Part of a small language model's weights: width 320.
Each number is 128 + 32 x the weight over its row's rms, rounded and kept within 0 to 255. Layers, rows and columns count from 0. Numbers have three digits each. The size before them is the row's rms in percent of the matrix's.

# down: layer 7 MLP down (transposed), 1280x320, rms 0.106, rows 239-281, columns 160-319
# up: layer 7 MLP up, 1280x320, rms 0.101, rows 240-281, columns 160-319
down239 104:080130157079171170123123108167157175131117174100162137103109123148142127109088168119146135107118115121134083144123140122105103124191112194171184106150175099123137142099157141138074158122077116111105089111170084082167147092120103120183128134100171074114147087136124082146103138137075164105129134149109124088110105097093132107093121101136172127114132131156159185105165151085090122188162106073136144071172163154188144151177155152199143114175107095148140134120111145113108096129150120
up240 092:140219132134132098168149172087127162072152138119146109193147126051103101164111115147131113112096159057149174168151080142082150175105112130126125123138127130071131101177151131138098169096151153145155126174107170192085148111162169116090150126142161113167079141146149150116088097153123101165091206157139150140137192103110158130140167147141032162121161069129190121084100126132084133111122121093117148174166207083158128129154140109069102074112150134120144148155143124147121159110116123
down240 085:090178155166121150074143129143108108142085145095140146065125164092123131095148148153170084088122114169170072097088201102153083095147145079119139157119129111147126070147118088076167138144125172115097142134107095106113123117098147126056166094135149129140156133108133107098152154078062154110197109144042122123133138118126134147140109120134158136142101156160114130143152196156123084110206192125107094114108109093116104167210116113100126133127131194149103112033151126077140145126123126
up241 099:095144062126112156105191074143115141098140144144086169062161153181108107043157124105107156166100128136139163110127148152124091170131131156135111127086097116171166090097130159156085160163148109144029105150122118136149159132111111165175101109181122134090096066130134080116159134144137172121108138127085143109126124118147120118118134113156097102098133129127105111117163160171102128162165054111173092122131093090051087124175094100094189173162098105115128140118149082138098184143185166
down241 099:122130103125136131120153116180038149146158125115104130146083144117111132136132109117219115120157105162153137139143127175130137123123159096105092077105144122146098121098111137115157118158120057075152110123097157147108091189111099177136086139141168135157159161141115123137205162170123095124157141161104172075085148111127101190124144137077220131071172084166123044150105070164070101150136141166116155150155134153127132143135139090127148141111137163101149130149089182195095176093142116
up242 097:123154181094137146222157157127145140175161089107096122139108146085139157131143091104158112160066218165089073124067186099139130170121142123133102174150160078102137151175071086109143060111149121074155127118122149098127119172043144075104097095145191109159121133068129148135120112117154095136107096163099163103107150079082149096135115160165114091121100058126119120120171128090171094117169056116168123118112131128098127124109121084110138184132146152103160123151118150162133127119102057
down242 095:098123108158062165135162061160170150144069122138090150150155105112029143125084106100131131137087086178118142131208127097182128083179110143160157110125112156128164113089088079110120089176046130175077095099131151159115071161179071135112100197164131143167069156181123101140038097132139106092148141108089078129142135148125105152130178135114141084101188156174082160119119141143128152138132129153168158126168095124137122145148141146103204146163125120163139118112075107109110155124103189
up243 099:152114099150116198136142124088156134136146119201161089120151119070150147108136165149103110124126165133127138076167094103179107143128082094143093092180141171102140120143120166079073152153117127199115073194085098170112166101142095211113153124126111105136133105118124109159129096058138123130096078153127110099180090151148128130089186117174123173126119195189111134142112121058113127128065125184117146120117146149137100134159209130118092107169118151109126156147160074146146085100137109
down243 091:080126152159097060196126159105130165162137109130058133156151089130131158131125083070118103193166075172180130128101157122138118080129150173063139160076160093112123082162190085097108126144103078101089144125111209131178031030136112109146071122113131129105126142158145114138115127098117147103176146160119139161112134150144080125136137087149194080066143185090098088109161142211159111153142139110162117126126112108126120111132113136106117086145069102144105115143131144120138147173125115
up244 101:105135086109165103177171122100077107155098122167111110101135110092159118070097112093099098157103123150140149087109113114126149161143188072119155139203179128144120081095077126099133200140177081081104110198083122106149148096106143133109128101079146115143168172102182138164111155148117119161186080128109113107145107204117101051120140195144196166159125108164131190171143119206136129175091105170094167174127111095157112063152058084134123144128120190112092136180124105136178140157082191
down244 097:136159124088113129123147125151143102119138081136128164092175120138106187111103176123122095195152155133165072118205094136111131120193110146163117167082119090115086191133115117071146125113180183127166104097123117119150087115138097069164197203114088130070114137175104126047143107144194102086139099141077137125086148114169093129140122113152099140160122154144144108096123140154114116094156149127055068093139106122175135153124129121137086134112183081083127078107158123135148089109125191
up245 103:172168089101157152113074122080148134136151106097131073151116163159133101093156110160121177152153130177123109100121148102150118096126134135129136104127122152134148132113117173137121169098083056189109208175112124114184184054083117097138054091169173115096079150131143132116133166157140098157115144133140164140152123109111166167138156129139102094121155117097158078148117048174107109157079119144135143120123139153141111125117128125127079088122160166094175060130130099124172145137140059
down245 100:057097115138075145154140164134104091115129100062132187087152092133112117122149133110141094150131166112132158147089069141141111082151173178131133149094187097160124199151146065104138190165194138112064145141132076132162093130122123191137145104120127101095125113181108047169107082107094130109087108124159068087115191170124109152109157157137194176110147131087101148165112137161125133147125088057100074121166199091168121167115087133162141128121138130103146128133086162105135162137097130
up246 091:069150148163136140133159208132085142154145073114107138171127133132082099111129096104094089114139096120145079154120120152109189105155095117123103104165141104061152082062062149115138140162092071138120153131167133097174142111067127135145115132199095167105164152106159159124114144147103082095166143155113140122080161105120171183091120129139090095103164092103093159142110136089127140144124111100160141166182155161152196144150188175122144113120154107145205160115119139138062130075182161
down246 094:070104174106157153172118085117137111104143170167167184125097128103122146153113158129176151113152111109072145152118112152190112133118131138165111100138143142093097103176162136162125139105125131135137144134168103130099210171129153123122146127136147095185107163162118131112151106117151086097103066088176108116140119173138134124121085090090170138158201076123152153100130156120101082099093159162127051086123119087121068143091028090086147170153146148107159123082139081144124157153119091
up247 098:122123092079146097096118182147108111135112130108154113144104133152093139123133093129148193169129154129151152091131161080150127144132149109086110090129117140142071074204141150127108080089139123184134079143071127105129146160115141196132119129118050138168101147124073080076168075105164153143110188136169101099083132140128115143128056162173115171148180100113154155120176151133101087103168136143099137134131097154110096141137174170164145158173154143105153051157131098092108181077130108
down247 100:137082121172131171154174091111117150092167119178026140088161120137170126110153123093056105175106092152111136119190101117157096104079106116203149147087186160100160115081137074165118152147125141159139131104136088127109118186155102117105108083134103196113141106178143165122104142121078117089148130082095120103169113175078115166151086122167188116072131207133180152121094069129144144122145102151091161142093126133122147137083096099119132097104099099150126090111096136116136101159094175
up248 103:145145047131145183073162089130105142109128124129089097085146166165119152121103138162148174156157097080120103160116121155124185211153148105071160083123154141155106079116111109155192185124153119090129167112056150155147190126104165164170201124115102152174141124070137127113060093142128091118087132131101120131192194151156133082096192054129130152150138109097080095176144153136188135153132193160102123149145111100143101150091136197160063075113143139136084142130209107112138158107162122
down248 100:165095103123131131088136135117093118105112081131142116111111138100197160165122144079134167136072115072137124178194102103102159075112119121137137200105118126136154117045165143077060120077111150137103117141130140124105175185154172150097166105136150142105114106175098090126113158133164108205121109058099183116123115082129183119163131087154127123159142067103165168138078183153087112143158100091121162119142131175101096161137139099133162118069126081129164148133087138111126104130135113
up249 098:116124107102162156193111063137126136114057145140131158130128111108139126105129183116105160118092061146083136177089135078180142149092149114142086110192074179165168110154164104078119132142111064104142153123163175108131123131123099171110104126118122130139151154130076111144151148170207154144093149120093171075178201071184160138140136113092033171192032187139141119173092133174112182118185125127129087041147122116120122187111141132171129181123157125091106132120151154130110189111136098
down249 101:146154126103117128094110099124101133137102112132155165151148154150178128152160141070139101119128134162107166101110164126132087144121120171084130189163134125106219080165127170161143109135119138148144183123149166146122100116157166173136067149157097094126103175080123038076153124160157171088109131104111089112159107141091180143159137096109166092074066134136083115200074087130110114106094116179139120160118188184114107178178175071169124125078106066164130128100068130099117115180127131
up250 099:171175163157166109140124105134146149145064128056063171094134141162127071152123111159141121134167125127201156129135109115159173146065161122104127172075151133027082113105130090146116140149136161098080085146187104102121133210138131141129147110124075068119114093186110134104156124131146142134145146134057134103135170063173097152096173137122110163136104123098121095103110122110148084119128172126124141188107115128159144144108123133172132098124117141109178144112192136092164068154089140
down250 097:121113083127156111113118123085056084116138094118098106159074096060119125127158136119072180095145115154122165097053138113151066107139107152176151123125088123151130062100108157089161137098097157123090167124102124135112134159152083130060160153165164167160132139020188134155119115138109132154088138123158156151118118120119171168091117193114150113125135128170075109136183129120123088108165079079140072106197119153151097135138119100182121123075131135131126113210115107161148176108091064
up251 097:158120118161181167120109117151067159184139137092065179166160184149206191135147150130087114118130173156108098128104177140178138063084110061186118102141162118065112077138172070144101181134135092061157131125130145144086171147144123139069093118087111118107184124082116084135138126067103173111070159104109095132135136135132127161153132103165113086123070178102174124126155203099172137121162170120065137130138114096139124182100119112067140167137161138107088079115086125110126107178129124
down251 103:083167121116089100157129148106134104145112049146147116088126109105074060131187167164154124184166172151149133114122140178055189201119161129148090132174133090124153152103063127119156135100124194118101170128078153108175141084122115130135149134145144074147147092103078182108127117160140128097163124162136093153137106148142170087100142154147126078143206103136133139148131137083136113171103095131136117098127149062138161113141130151141140112116137127128128121138140129130126129148137143
up252 095:075127151160213180086127101148086104130137130159179102145063140100115201096130120125110155084077080139095127090193167121161141152174139128184160128140111141117138066069060153125158108095150114137078101167144228140124117108126154105140063139129148126156105114105138080146114114180099177129192133164087146054106113159128120148141148115165116151092148105087139086152120148114135150110049154092149119169077160125133068170143177090101120138111117123119144095109147101115135097079187106
down252 095:163139124161136143128144110115106172072194168149100100155139143156162076107139107186161105163147129204117199156112107086120108159200127149107126114120127171098125149137143084211122136140096134114121118116106114123115103081148159132144147148121168088182156130156107147155137100126144048108118184077117093188122112110177083174107196112113110109146134159069104075110127095123092130147115156126122168154093085134158117114091074162098180080156235109130119143103129108156105143132063100
up253 100:097121135135085097083176176128125181104150152166096123143135128053164122162156157164096120076077111150138142129127151151111114115064186121066118169134134121177133088188096098170161175170186159083170136110134117163096146133166137141104147108161167141138132149108208137142063123154132174107106133164135202114151122057100141133176086119090113096062100064114123094105185193144121125192164115141172157151147126142066152060078075102153166127092081116122114101114179120160089083074139149
down253 095:119163103158094089119147105171104087169123121140135144148112106120157161134133131086197045119117165190098148115147154079106193119116103102130076161087095123099111118122124131144097143128171106133115158150063172125113040118112083139114166086132113130090082137113062066135134030141171121162137085147109113143078181202141131140056121182103056131172122100160121078149155124086119143120151159136092101135105116104147134111158140139158152154126131108154187147087142119077194113110170146
up254 096:157171100126172123152118110103134147166084117131136171099115124121135025123097134124156198120119120138148102075144078141142145192117176076160091116145134135120097079118127164175124162160154172135086099163105116097134147109161143090105155118076166150091211132126163108177107172149164138139150137150078096143111141113061167133126100095161118083178130084041175059124096141147080161149165084179111136121178123088163110134124149135076065128066128112187113106125111120106101148123100104
down254 099:182088067116201147149071077131146076144140153144096175158128135099137109092143069162099060192178124119130138136099104109155179149098155114164142152100104149100066126165109144118118131094101181133141139117110089173137104048087149137141132174078124105181096107183169158138106076089153070155149149127117150099114106134124133121131135152115091146156097126164102051112163121142113140121088164138094151124082106212087175105125123115151187162142153152090113107173139137164163077082120100
up255 102:146093115154125183173109133124104110104081150167115101095110082162077159105108048121109071160115069134164175063178122168053123106120191082160119082125135154126123144114120109140089146129168124089162108082143153131139180123149189133089116112137099132144128126094110175182115124087086157153159090162151111125138141146091102102049119158150097159164099128100110113132140065110122109102081089131151087166129063142087086179149108084165085138133055122058150128093117109117140050101083137
down255 107:084091163102130065146137131107146140102155197066087172110079120097112141115098136138092122147182121113131131108119081147145088116107128143142169080110202132049164109091105143128117150130186074135101109082030133136132218170152143082097121098094196122111098156133171101138149137131122164039124121114170146161177096112158186152121164060176159147155157038140134158102182068170153099172188122134099101099132162182145139127126137161141141139089159156089216108117130106131164091153196142
up256 101:041182125092130054073120095147121129103160081091146147164185115125157162190143115125098119107204104134094161154110088198168158087077112153097143120090106095142066101122143146089148121125138131114157134158110151109124100089218115114170173173204160098142107113146126086088074115054178167127160140112104097115197108131116078168080093157122095103115127125157140154110088105158196162140139125140166112153098161165116132141147157102091143086129166128147102153157110124119139118131136144
down256 105:121134158186135074151142101182126132171107109169170120114152088158120157124147133118133081136193128122112130124132131108099114138128134149175108099142138183077153175182131164170132178134174066207155120140106145133096156115139155159126100100064096172091088064115125152175144102163142166191111121144136181185097126130145122106087183157112140112123165160119086083104140157101149087176125138121171166080104119144170140141124158160138172094117131166111139096129096104115114132157104133
up257 106:111138114165119138131119129172175149132122150132132157111127099123136076109145110110068117158207090140132210121110063125126141153107131126127122167156108097068145168160081112116057138102108111111118141118129106075074142105151096114084147193073133156154219119164094178153164113106169153090123072172166131099105140068121125151122121099065110112117132097139088154121123100132113131097148185145130151091156119111142095090116119110109166199071177106104163105140157108151102107118156126
down257 099:151107143106091135069124184095080138171061122095159141133098080072180117146109077120146164104078103103128179153219164094148127128099121105093132116129107112174096101122141134145140079176147142074162106131148116102101151153071196114117081081154149063127153140129105119104156091090092127145142177186156127119214113092072138150142118173170171137201062151100159164115106121127073105120148112132179105091078138158048103165148134156223096147107109133138140162110110184093129176121158133
up258 097:105126123138137145118135147100114075078143126183112143171159094181072164108152113115155097107163136067160121129170112124159130139135160137095127139075083100130133170107145108109146120126108143142082134073136113129127136163154174091144139069148036061171101112137177084177122091121065086070079141116162129090169121136141184169214135126149179173100113195108138129147088128177168142141104107125106147108102089152103115087099160152185130191131152121048126161121131091078133152114119080
down258 103:186124191097131141140165162085134100112163090117111111157114196075079099112141141137105148122132125158092123159150150070115156145173090128078113139098111058101072177093158163100200124063098130143153109158087126184123128178134150135101114182164142100177136145111158214087131071034152142170082137174131142125175133161095106065128141055174142096152130099109098127084108098139184174108181141187097138111084055161168123173113115188070139105143120143121166174188148186098187136157149121
up259 097:113135140056168107091143156103196151141123100101124060137144168173138132190092158099170068131137141128156119127163103096150100156142095105165149114131191132160142120037098085163101145091064099131080116122104162133148100144123165112118125093093174122072119168131160128113107122067102106157127086096079091093114063087171169127151160090107135180118133120079063126137125126081105093106135106106149131208112125159147132150089157137168155153156118124021181142151123148163087069077137116
down259 097:142155065147133107117136095153117154121155156105188070161088097104158100136119103199089148220056122128169144188119206185108126090090161093136101126156075101126147115159208129151199134136172122141091086136105134061109116165148149148140094141088098173070158109116138165139147100147154119100083164109130175133132131111077139093089100052142229073111159167141162134115131159139089114108149154180123155129164131119128117107150106100166150092114119133128136146038136094112077171173150073
up260 105:086132063089108027114142111180074178139113075175063119142105089139120136168151171151137153061166102150139088149092136114169087153151121145102106146108116135136103075147125159180114124105178130164157122131087123096142141144177164128075103148094150116132072107105106065156155102116079165164144101109169149089105100096126153178183095106144096124099185125153096142123095167137135112131055176141133097125125089116134112062169066105150143171126169140123078146135174101157171097118174138
down260 102:146113166103129134108100132128136153131163140096105119161121116149160088138088140114104185176098107068142142106100085114100171098044157133118121128185112138153150129109106134111144119114153108124133114104095133112175178214136147121030187154072133182123142110162128142097121121138217145082161139083132138192116154137091127161150166096116107177136136093139133142196128039118130063191123167128086146125119161135080185125099149108131153060060158054150177108150080125157081095133107092
up261 092:125085151131132165118125133115131138113154076104140149150144165137157177099197115139153180132197191161020102126116118108154085129141145184088090146127143164133122151123191123076150095120141126119159072110137199133144159136166118149166169145103117145138161094109095063095110111073072098082132101116120167083149110140193107137089134111065090119119146093140164124101149133130146182171136102205172152087126113136130133097118082124125184090111176151139136192104137146142122089121094075
down261 096:083174183133143096103171142141119158182166163157169129160163150088135135132089104039140134097172098099186148112191072095127134067130072130154148128133083111198083129110129186191126139155160113119123132169137097146134113141082088108153133172086077164135106133124154138051166152157162189123182155144167173107100203126063154105133115124187203156166140135097173128099102093164140125151107144115096135136164109101128156155146105098114117126149114116128111118104125076081133152082152105
up262 094:060152164083163114061086114124138050127119158116117151157116165162123069146145094162120103146082105110161106172139086124112206149186137091093117144130132129157159131087059134149130101164134116125083130132141093140168166089167100100144176139133104184076115099137151154207093144135163082144136109162133099144144144078124163108078117148139126132126100097109131142133086128134093100156089115109145153122137132095140107090159098161136116094106096168109104054101135127135184094133127156
down262 099:128139132144197105151166124106193142132100140116153179138124067121097163136135203129121103084196113138133149087138178130156116103110117151126084082128103149147123162132156119131135136104119127219211134170181102124135167116118104136149082117123088158101078110137069113132117165137127110112146160171149121152194131093112164178162132116122128149098170163158130090124095095113116108150161181099160154084112135179147131139130160133110123141130139103114172150127121088195109129086106144
up263 093:108120090120169087154155088159131091139141121114131121108132076176102073082127135151035100108049080122118109129178087128169119132156109171125159092089105177155087094167116120073169140145128108108115118126126128070110171131169193172122125114173072104122119100151088144142100120171161142124136130159106151132101123169145112110101122101121120119160094131137149092121160151203151097130128109185141094114170157158141142166155112137192118116139157052128103139152152211085162083160094159
down263 095:180158130173138158154146079157133131079169217143148109092110131142135059179086143131194136137091107079078116148123177143133161112158107140158111185065104116128107181133089106136141199145126169168125165106151126194116166127196121139145122166138189112164140172051112115131132115114121124148146042119163099147183124136170173166117084129106162133131088151102118100116113102118155134096159133129130119168103192169136121119143136111139140114118172115135194189129094098079080216126104147
up264 099:192121162133103129118128102182138101136090173164150137099112180053132139175112118130143111139132128173095058101154146129080120177114113196109047137123097120110130119111123158119146156139153125165151124203143116131127169081134116199131153142072091133110131111074153093140110137125169173110074114155120106149172120173149173120178143106123126160163142122147114136126117143093124072130095130105123103185172100130072162092113206071140070111191145172130095112185127105178158130134146137
down264 094:110130087112168125192105155125135117171104108146091162106176136145121154106167174097120107153101135129145138134113126116062090122152133097111143121194108144146129114121150161149143169209189133168084113107091141123164121126136114144100103183162122156115132134138150044137117175113161035087137129156126069177161231182146173065167123091173103144112121115103093087090068128112163123082121099121156077134133192161127097127147114145140178119171130154121110082122084132104129176101133133
up265 105:151091090169159150157110143089149074122169162134201140119124166079109162130147122154113126153118098112127118092102156128124113156125145161166125061084115119123057153216133138116091184109129139119158109127076146145202122106146067126090148084119183140129119166130118122137109101091054170107075144107115108142119167104089173135159147110116116101101193084101105180124174103099131121159055139122184141133071103049154119118149136145101140140177025152086114166183121135154113185121125109
down265 100:116133180114086187179122129112161115120133122168127117109113104145109071159112140113115135118103123112103148144159114143133153102125184131169156135088191136056097084144098132128157070086123147176145143067196060139127127166120132092160126117181143095180165179083079130048121089111160144179123106108109077128108178088102148107121148040141169107136064134044134085153072100123112105120148164184070057119153175158129149209125124093123163129143136142068165133147128146145144138122132101
up266 108:120138081202157060078165120172124099124117160118173080118158153164092128103120194108157165138200125103107118167148172089156106103152132108083117128162141094136068084155080149152143152151127172077101153101161120125138137131099069106118098155109148098120131123117127156098168173144182116187143135147165117084119195116125106133058066118113133161142118176086117075157101147141136122090155192161152149109083197147148106129074135153124144184091160144111160156065080123163095124115119127
down266 107:091126140139100194100166106149117124114110135105171120066139169129161150112126105135132183116122159130163139162139108141115190102140110136164106171055129126144149108097138119097155118105150128157102069084182052147121115143131138095211166124110170140107155132133083124080102127078112142170160143106126102164101109071138079084089073110113067092120128099138109150111079146139128125104150140147107131153109164171134117118112130135152130123106126201079147079151132125138090123174125111
up267 094:081094185120129125083199130094151112142173074112140130110119149165163088114114120103173141179067130156142106153122120151147125170077104111078093147096116149112158129148091100113114087095116154114171143117203170100054135151140148118177094120178167134085129123171098154160164138098076156146123137158063146114127130009126146103135082160142157176121116111130152162111154115120117095108141144085109170118118094160120104096135085157137173192168095136129129174110138120130184114097080138
down267 097:128119143164103158175113155176150134157151097076159206101169072117131161152111148160179146094130114127144124088110136133169050118150090107129141106172120131128148075105185146106121117133104092150131081094116102221180130169120140146097094161147176091077141155056157125133082096110113117072185142097106097118166140159125109162098135173095135123131092142118120144204102072180143137121105110129155141122160155166127119145103087089161110095127179163073112162144143137156082099140165164
up268 104:091104101119125126111105122168113137134111141062097150132178118126148091079143132054105099138168149165072158118098140146177188133126155065111160128117128183133131181131064171115129122089090161126130081128154095146094143183158084094127096151110153101103136176107165158116131118132155144153065172113044137160139107130145164185124094104176072129159150115138060098120120135114120141107127135201066145123128163184117095038136130128127143122111107113137205092094156069189166167142114129
down268 096:086128190114102156126139173155094094092132170106059150162131053119091161110122199099116139031157115145113144193137148099156167165148128143153100173142148164188160099170130083110106107110132086157122102109158102136123051122120129085094159063162159121059131143080105112162147145136130105148130156154171125084148140108067112119124129134113120116119157166116179142085132099137137155115141084075110191139145124138133108165122149114115149202112181125093110120122124121110131143154080112
up269 104:102154127144122161074164056136172106099145120140194074150091130204126148097170099145085095094129113119057088051101187161158182159082087111160109156137155106147110089132055155120088090073061157107080176119097068166148148117165138092144146090131086118140093119089130095173152184137152124133139133164056184103092161159068165138094116126105115149132167180095102125143074166152186129182087053116134133094093144148121151158142160139110067118200101172197081131141091116127140097127109131
down269 098:116100138063119204146063125096108166085090145129070146131116132079187151129058123166129064121098141121116156102153111124139060181139153142102162142119205098108172107148139140172157135142121124132201066112146154117133159129202097165107125112170132150063148136127114141149130160214113152153079129183118052188099138068122072134112189129135164135143105105098101078112122113087127119146168193085116122078136121119126114096081090110124112087091180168116156141145110101137164195192145136
up270 102:096132168094097136028138117136129167150064157185109081067097126128134131192097086130089147148112093098131162118123108102146143134140145126092125123156136147214213165155173104150104150100162123106125131177134127099149200103079088113071141156148143144186109155149153169138108154137109120110121063141134150168163111178145081144152101102090104129175095135183206121080142129090157156118134129102067119124133138152105094086092106172110099134121126171117151170166119082159100114119071079
down270 099:114149155141140158185148135102167125128036134142109089125115147142096101107150121156133128111094113120149113090131190113051078134088110094152075111168096142135108104121107132113127063149110148120112087093132156107073113149138119072190083128188123118111150160131139103106150119134108129107057175125063089152097143085175114123122201088160150156110147135107131142140046131120127077140125071143134129196085143140149139177182099190064143120108160093133129143149129171137194058110204140
up271 099:117118153117154176122159175131056114075199111125106151124145177116150152144114116121036111168111070075152179080174152165167142172089170149160079102140131079104107099122072093185165109148115143062165153059133097115217165152064150111091139107139080140186114141152142144181117140157193135146203109092192222108110139133077102148094158169118111103139112099135132188128101062136131156168112147128137157090081116126108117141147099100064168073131154150129187161101122138141183076096135165
down271 106:101137149094129127134140122130109194150142103196104154100160109068161183126120134068099143072084111091110091152139108096153105068141089111130110119079135087157172175123160116116123186147126122168130104099165151161092127113170084210184142098109100102121186169114088121127113112131093165158128158105141129060134121163132113162163143142097099177168112060139097070114152166123127111107116081146144171140143152155171152141124187077098087146149117136186102162167094148118126079105098123
up272 101:157152148181129177128141147123049162103119147163191123142174119134149123149154158162160120108149122044091073144131158103108065182083083150146150110173097121143079070119094132041129153128167099130143133169080121142146147106205072152141120111145143163137128157122133134111139158092117180091081130103109077086164141080162125145170108082126122169142092183106122140149125142121110106081156189101155122069100099104137191099123130179173181087085165184108107112144140141116154173160079170
down272 101:122160111121168112148082164121116150131103158125150155130143120124096102122089120194102124166179127167109119147117122137141132163178145157076167140083137125117136209086067134068086112148199134158099086106177142103153079087132130138108153121133108064078098150058118168108157155114204099107177153156104125168120115178106087155127126156156131077131161152137127031099153117112131182114139113093170149117115177101122108108155113135105142181099134105117131123162095176138121090197083126
up273 102:153103178094101117179172097152112179129196094148111101116107114150138148137134104090172122080080111147100174048161120147160123114106100065054071122152144132124128111159134159136112142138115130091151140105099155195139117063146039128133115073100124136168128087140146063168073074159135112149107126191154107121133107134120141084133149145134159131121086099168129094065069145136128088092110155097077084132130135194091182114150102129075124051157141118129159092139176109170184091145176072
down273 099:167136141172121169088128126129143175103097142127190135140163120143171080121133113122079190177148155159068096119078120080073097107054140141103106112102130140110113163121049090064109121099079116097129113139100099135121168132123097153110102130190127073139129127138157148094152123112134127173134180196084142114133132159201094171073177125089114163079114144159150197153084168142082164154091125139137124153160153159121070127097077123122187163102134194085139139110088092066114146099065164
up274 106:110121140154239187157131103171104127140226122141108137144109158122160149115141113128106111065127131113125127099145089178158109106139134117153171108101088119145131057147101061127147133153128143102131075158142178148140137092132138162175127111104088091159082114155208097152142097151081098141158121131111129110097165098092138135176143097144125132135109106101169143078157142144132101100174122102126133123145129072107166163169153145103166117175117119082132169120147127143113096116105137
down274 110:065118130160101123104131085154144147116100146113122121094159166132131073125180176144164092121120173127188119105121114167124148047130105091102157120181147144136138083183197155118131142090121156067166083159086130130110189181122120131076159072081136104072102144169067153174166123126101133143165185131162119093088181150158205114159156156229149098142129112142101075134102102137094131139155105109077144135134119111123095138131112132121114108095093110100106161174136159157129148161099170
up275 099:096143213120110165120156118055091138072109140115143128193106167174111103165148120172135060120138101104136141173142128059176107169157154090119141166093118122127122160129139114122141129117150148180138187120161099093128125130158112187125100101125083100186126131113126104121127117120112158134099172129164131100168174184112183099161136138129117160138099148083142135209117174157104125093123127154161158092150073131139158119180156153080121145116093171115149134072096098144189156187102112
down275 100:143107174137107106115220141114148102067102093153128083089119124127166132104114087124129133147155217103102151112180151132077157099144069086137123096141104140123119082089118127138182206138089135156157079114156133164158148133114115106157159175111114149070126152136121094111080139173106114138211151115110129124106074137124118130123107114142165096119170075101184117160121137167092110120097098137100131125137154126172147119103081106190119138124162163140138161135149119115134060119150131
up276 093:117172142129192146184111105101099189155091084115118081118120106114130171141130063137119091134091172029108138104155137067096169138101250139152162141119112112119110114126092184178089186154101173102112138112022188149148150160091107098117134134146085154088174150118176176125153135156083122130115109194116161153140141203125148097107112118141134132122153131151098058106145149095092167171120133115080133097131156085099122101145134130168092157091116150129205155155108176154160145108093178
down276 101:122131160209051148133131155187119113095138115111108156135126110128130069130082106136090095082103118168081132112101075152167097122085081187164147072180145112169125062153134119154172206171117151125128155068160090122100099109128148191096096108098186108115132084145122124137180185143108194117162071123135113147091052136113110103083171115187207102125142122082145143077130155135089149119157130140159149136176086176144099168172107111127097105144137080147123089111118118138090147144155132
up277 095:137111160056124140146101156107120179146120099108148171130153085139111170144125118167114049178156068188135108125127166147132125098132082152124157118121113139117139130127135137098129112191073098105146122185111129144146113118165088195132113143101091163140094189114106094095160092136137178170121105098121155091073148121076121090059151130132149137135134151139172196119089064114169162111117118177145079093112139100133171164127077181095138141114128143136109133197117148109133168144112085
down277 101:090117074089102129155176118155159184065168112147123169118121127148145130131097120146092121165128084152141138108107106074199169151122129141079123121087123082138168171110150088107096144120166130136184118101112154121125130160159114109170129098108171086072071092128086132146102121154118093089126128148076132132117116093117074153141066100133123148128163057135114149056102134127088109138080099213122109073203127133076111160112087104120166118164145133134104070125179092099173086109122166
up278 106:123128176129112119132168138120089132125117212128117179116140119166113104160098202138097103191081103120144077173032165072129121144122098165112102139127159161158143212138076112144163118123178116135075135080164116153158181169132083199074120049101041141135142123127180144154113147125137130107095092060127141150149154195092110155175117138097167101103142148146124117148118184108123174160210098098148152130091141137137181140103095066118113132090116155161157142124118100180088136133084135
down278 104:111124103164159108134110088159125165061079111159171105177112124127151122129140118140144142117185085167138142129206129178122180106102162124136137102112113108193163081090140153091112111092119125147126136179126142068074145093128115148125130163132129183087125167138158123191066133068073132123200150168156201062151164134136121077122135116146130182141107120107141113162060139159175139137179097174188112111158117137075189059144152162171094105143118105097165169162102127097156093149156145
up279 095:087196108169156126102134088123171114072142119126122158152081127119139134090115144082123052173117134153145148113111120162104164159129138198154167092145123125102142162145113085098084177123163185136134122138146154124097106129070124064172188106123137129135155096139149176135159100097096140141108071137143114116156165166162149166105121188114106141141113161158172175138131146077160124132115118127160157079140062107155164118145127137128149163129110138105107122123119126117194133110190137
down279 103:111140104139055084125093118104124113121118086201135125166169136126076085097155073100128123158096184113138119162143106156143122105165089047138125129123130169165157108152139122107106156144112107113039141092136144092190101110148145116122127168132142108101154158151150134154056103128041158120199143141186134119133086063103172118141138144134140121149170167074131158100124106164074195143184142091164132137141144141156142071147143108061168143157116139106178098129150124160100129148059052
up280 105:154080137118147104130135135124070082081144143049153118082124106094063175089071080085097135090072109149155165150177109152135175134154174144090120161157092152075141131103128162111131096108163087083139136103165068151130118119136128124176129047160090198083113086107110124141144100108100107183114099135108144064148146180173135146137124107170142066189101148147097107170153175146154114103110149130127107134169150107141108098110142117152147153100063089173198131152141084111167198128156171
down280 088:130184153120085085147148166127073122154132120191069116116129116154183087173153088123104060154132137114177138079107109091151151187099119163136185074100152135143138168155133119138132136155122139135173156140142130127129098134127118133151124171089117118133154122150121084122104138110118147143152187145067182134042095186133106068083100138167157100110106144123118094087170109136144135179177115122154146093114107108108118100131125098087133124154128122143089105049131147174121086106129103
up281 104:092106176160118200095126083110125173049070175191151168153178091152119135169110126175129093117129114145136105124139136059111151108100127172121089088172100177141168052111141111101127165120134107138154142135159114118128140086127121168099115088131150094138139095082146154048117133151110120127163172113061110117117129088108160188128147084136107161158104086145168115065127087130123114146143134155166073115073120145114144124134176170114129165215121096158124115094091126183210096160111165
down281 098:116102113105108094152090132088090171133142121155138109109102144167134150192153139166161144160068135132151126196093119108082144082105071091135150058098088141128082098097145089102177144083126164180150137152147069130086116192100121099045126186123171133133159124122086152112165119077167147045123071103093118183111154124160136124152145117107180113130113121074132139156127156184113153133135130069101129139164124146125114120073141092129162142105136129119129089149110125120116197066129133